config = dict(
    n_layer=9,
    n_head=8,
    head_dim=64,
    qk_norm=False,
    init_std_down=0.00491,
    grad_clip=2.0,
    doc_mask=False,
    steps=5833,
)
Each number is 128 + 24 x the weight over its row's rms, rounded and kept within 0 to 255. Layers, rows and columns count from 0. Numbers have three digits each. The size before them is the row's rms in percent of the matrix's.

# up: layer 5 MLP up, 1792x512, rms 0.0305, rows 1567-1586, columns 192-255
# down: layer 5 MLP down (transposed), 1792x512, rms 0.0229, rows 1567-1586, columns 192-255
up1567 099:143118188125121137122142107093158084126135079115101088123096098125160143096139158124135101147135086165111154135129133112139138100125142139137102133115064133114131177139153141127118154168176061
down1567 093:142143173148159139114156117132161098154113135097112179175131161136089110128120082110081144139170087080088151138149076144112093108104188163153105161164110152108136119169124130121135128133130144
up1568 095:132108164131132105137122155100173127117123110131087104095162127119117145136131185144156102089148136118142094120132126090135136103098140108128118148096074173129104137118123120151125114135141129
down1568 095:124140120119104157110178113108124107195093122090159134127165158152178134126149100114137143121078117172117142175094143120126143133142108109112127171164147091170147121108103140101144142173106108
up1569 100:108107132144130131167143117100098119088123154137098109156127153130085140087163125130125113142125084132124128126133111139152123112125096143094136127148147123119151164170135116131135075124154096
down1569 104:153155150130120153120159125147111116122127114166134176117146146127130107181150123107104122101155140120144125114140141151135057157148162126127100134119107121204157136079073087088153112101105115
up1570 093:127117145125110167118044136124143088152134132136123098103154098130139157126114153140179077139140067122117097186177172132162163149144109090164161141150130164114116132121119153130136078137150127
down1570 086:127110163140123140105130122107106146195111116139155135167123090136112107145082097130159159159123173121105109141125134096143082090134121152145127142112108085128135162117143156164105168160132113
up1571 101:120109153115129118120153137131133162106132137144120107145138163162134110164127155160186106104120169137073148146124117113143137157085153112124159134147138085113074147153135149154111116107096100
down1571 090:120128081127152124110133151066148104184147113104139140137109143146093097081145119137108144155132126127135144112138108140144109093138074117151137105138111154156136086155134176125134125150150115
up1572 099:146153143107124075127153157120121111121079100130114090106129147124131124093130151132121145092084087101132120127130148087168157123142143123140151134088114170123087160143099073131148126136117101
down1572 101:146164134104054111098137161146098129143153141160108121114164104136133143154125135134087150143116090117190094126149152121123113140090147132145107141143087106126120112178113125133153079111151121
up1573 092:151157136152128179131120101113161151173146127148090113137135164128135084075150127128080126132130138111134157136152110148117121123131136119118136149123112130091118161149194130122155105128121132
down1573 092:099102177152144103150120175096106112170156123135124151137167118120163135153144138149113125094117104119122162127100100078129101122069114153147111177127169156118138126154128134134174149137188101
up1574 097:128163144136112100160138175176121091126096131157156132160149138092132109106131127169104134116153129147112118153141131164114095132100101131099143132142099124122123097086132140132129118155134158
down1574 091:128171115183135116137123117098094118114113182093111157159101136131104124120105072120144121059128072128145105091116129137132152174134143080157121105087086159114159140109153096095068133129111126
up1575 107:132139169114158162142120163129116161127133147124114132133143120134123144160136150106146128125112131110136144087132111135145132119107122123141148143152145140147086117165185145142162138102130126
down1575 111:137143086145143114153112096126107101142084138117129081125147120148114145124118126161135129112093151127124110118096132045139100075109141131087134111150126155111152110166148122065097135111124104
up1576 102:104115110132198164117058137165167117117163120113099142124065112158113118129135120117099090133153153174135123180142115181138119069116114140146152141137110112163146162081171111108116109120110100
down1576 105:137117126123107100127137127156095134146106158146138129154111145145131104140140176130154172114135141112108129102095159118128075165139093109140096169111127121114139101140116138105124146109136109
up1577 103:138137126146107137167128130136104156117133109145134112114118104160179134113147184144137131149124147149167124128159159104147113150094069106107133127126188093143098107115142137135162130077144122
down1577 106:112139116119170132091152122120158105148127133126160129143113111143160103115100103136147133096155105123130107128176135107140129138139168111125153132133124116118146169129139142141147161122145161
up1578 108:142083121108131141150132069121118128128119130106105134124180090096114092152127148129143140202152098108119149139105113124148162137132130183101154145137121155162094134125101122157163122146131093
down1578 114:114131122154112094127118183105131123127140129147129120144127124090112114097167117077127136092135171108126131107074146163148149132127120146139195150163110107110121179146157130138125161125113096
up1579 096:122102137126136115159085093146100073136120121121139134100139111136078120145094124145133101169108102151154155117142133113164120081147138182116109152108164101089095134090118161130144120163118125
down1579 091:116139129148125114135156145181136131121097130159116102128141128131120145134166123103109143130131158146140087136115077137104132124106147120177131100132131137143154115135111114122114170093129146
up1580 096:144134115128197119106080081086105160153170127144110093105089172155106093097142124106162067110151137166102119135125174124179070133116114146122161148145099173127120111088142113109141087107102148
down1580 096:092092092111121156132127114151165133129111151093181145154115134080123136146140182153071149134113074117127096121135132140102210148151125117127117124117107145160092128129122147140099117106150164
up1581 102:132123094136106120127109136158129133102148141122163119159117118135121097120159120120106125165137156158120172153134109149176100125146130180134121126193126133117132137083127129135091139120122141
down1581 098:159096132101120130135126129129209134155077109162124144103114107148104136151098149127157138140149121092178166103117113131135108089155117105146112128117122133157160116159131122124142143091159109
up1582 095:138134139114151116166135113115121112151086089117146135117139128089048124127156139107138112116139149163124092128121143137099122136129104171127138139091137115153122131098163104170133113130139114
down1582 093:147126092113115151144088128166112123114135110111097082162137111158138111146163080141093134139149089136095145133112145131160143129112088125114125092144094090108145159140127108128079139099093123
up1583 105:153127145119150124109131103166150077122184105125133154108118129130135114142150097148154143163134115154127137109094135101161112120107112125120160124094166125080107069160123120137094094139131105
down1583 116:093115145124118125141102165150121118145117187070146107153142104144073066112124123107143152122172111118096154106159147128168115107106102093119117170128129108119131181136084054120091152108133126
up1584 100:107132135103081164118101115114157135129119143117105126127136104145098120113142139130131106136145116157116145091161128114130076104075116084122122131077122115138126173151162116101138130112124145
down1584 101:123140149103154100157119109100120148191102122154144141096135116158150167142179083131112125122126147120077129138126129131108128162153136084089113101102100136104141132134146111148103128154097121
up1585 091:072163105126134106120116119144193118123122159162106081128121091114113117079118101151149128114104091123091125138119135096127143127107120110110145165143124146145154144130140128142116157144125117
down1585 095:137151132111119174143145097131103108125155109116147142120106110117143147158138120115125095099130161117117120111102144179102113144152083152129139108145108178152094125166134101077154083146074138
up1586 109:122103103105127138161080111124128161112107132123099129150108139123145118115111121136129097156151132147134121133099099108179112118121139148153115139113126113126098161157136096192107134134161160
down1586 110:217106099146136154130094115100138144103152102120100156130093135130137087157153115119170113122097136107139115125080093130083171165116112152160166131110089126114147113114119114119134098192154165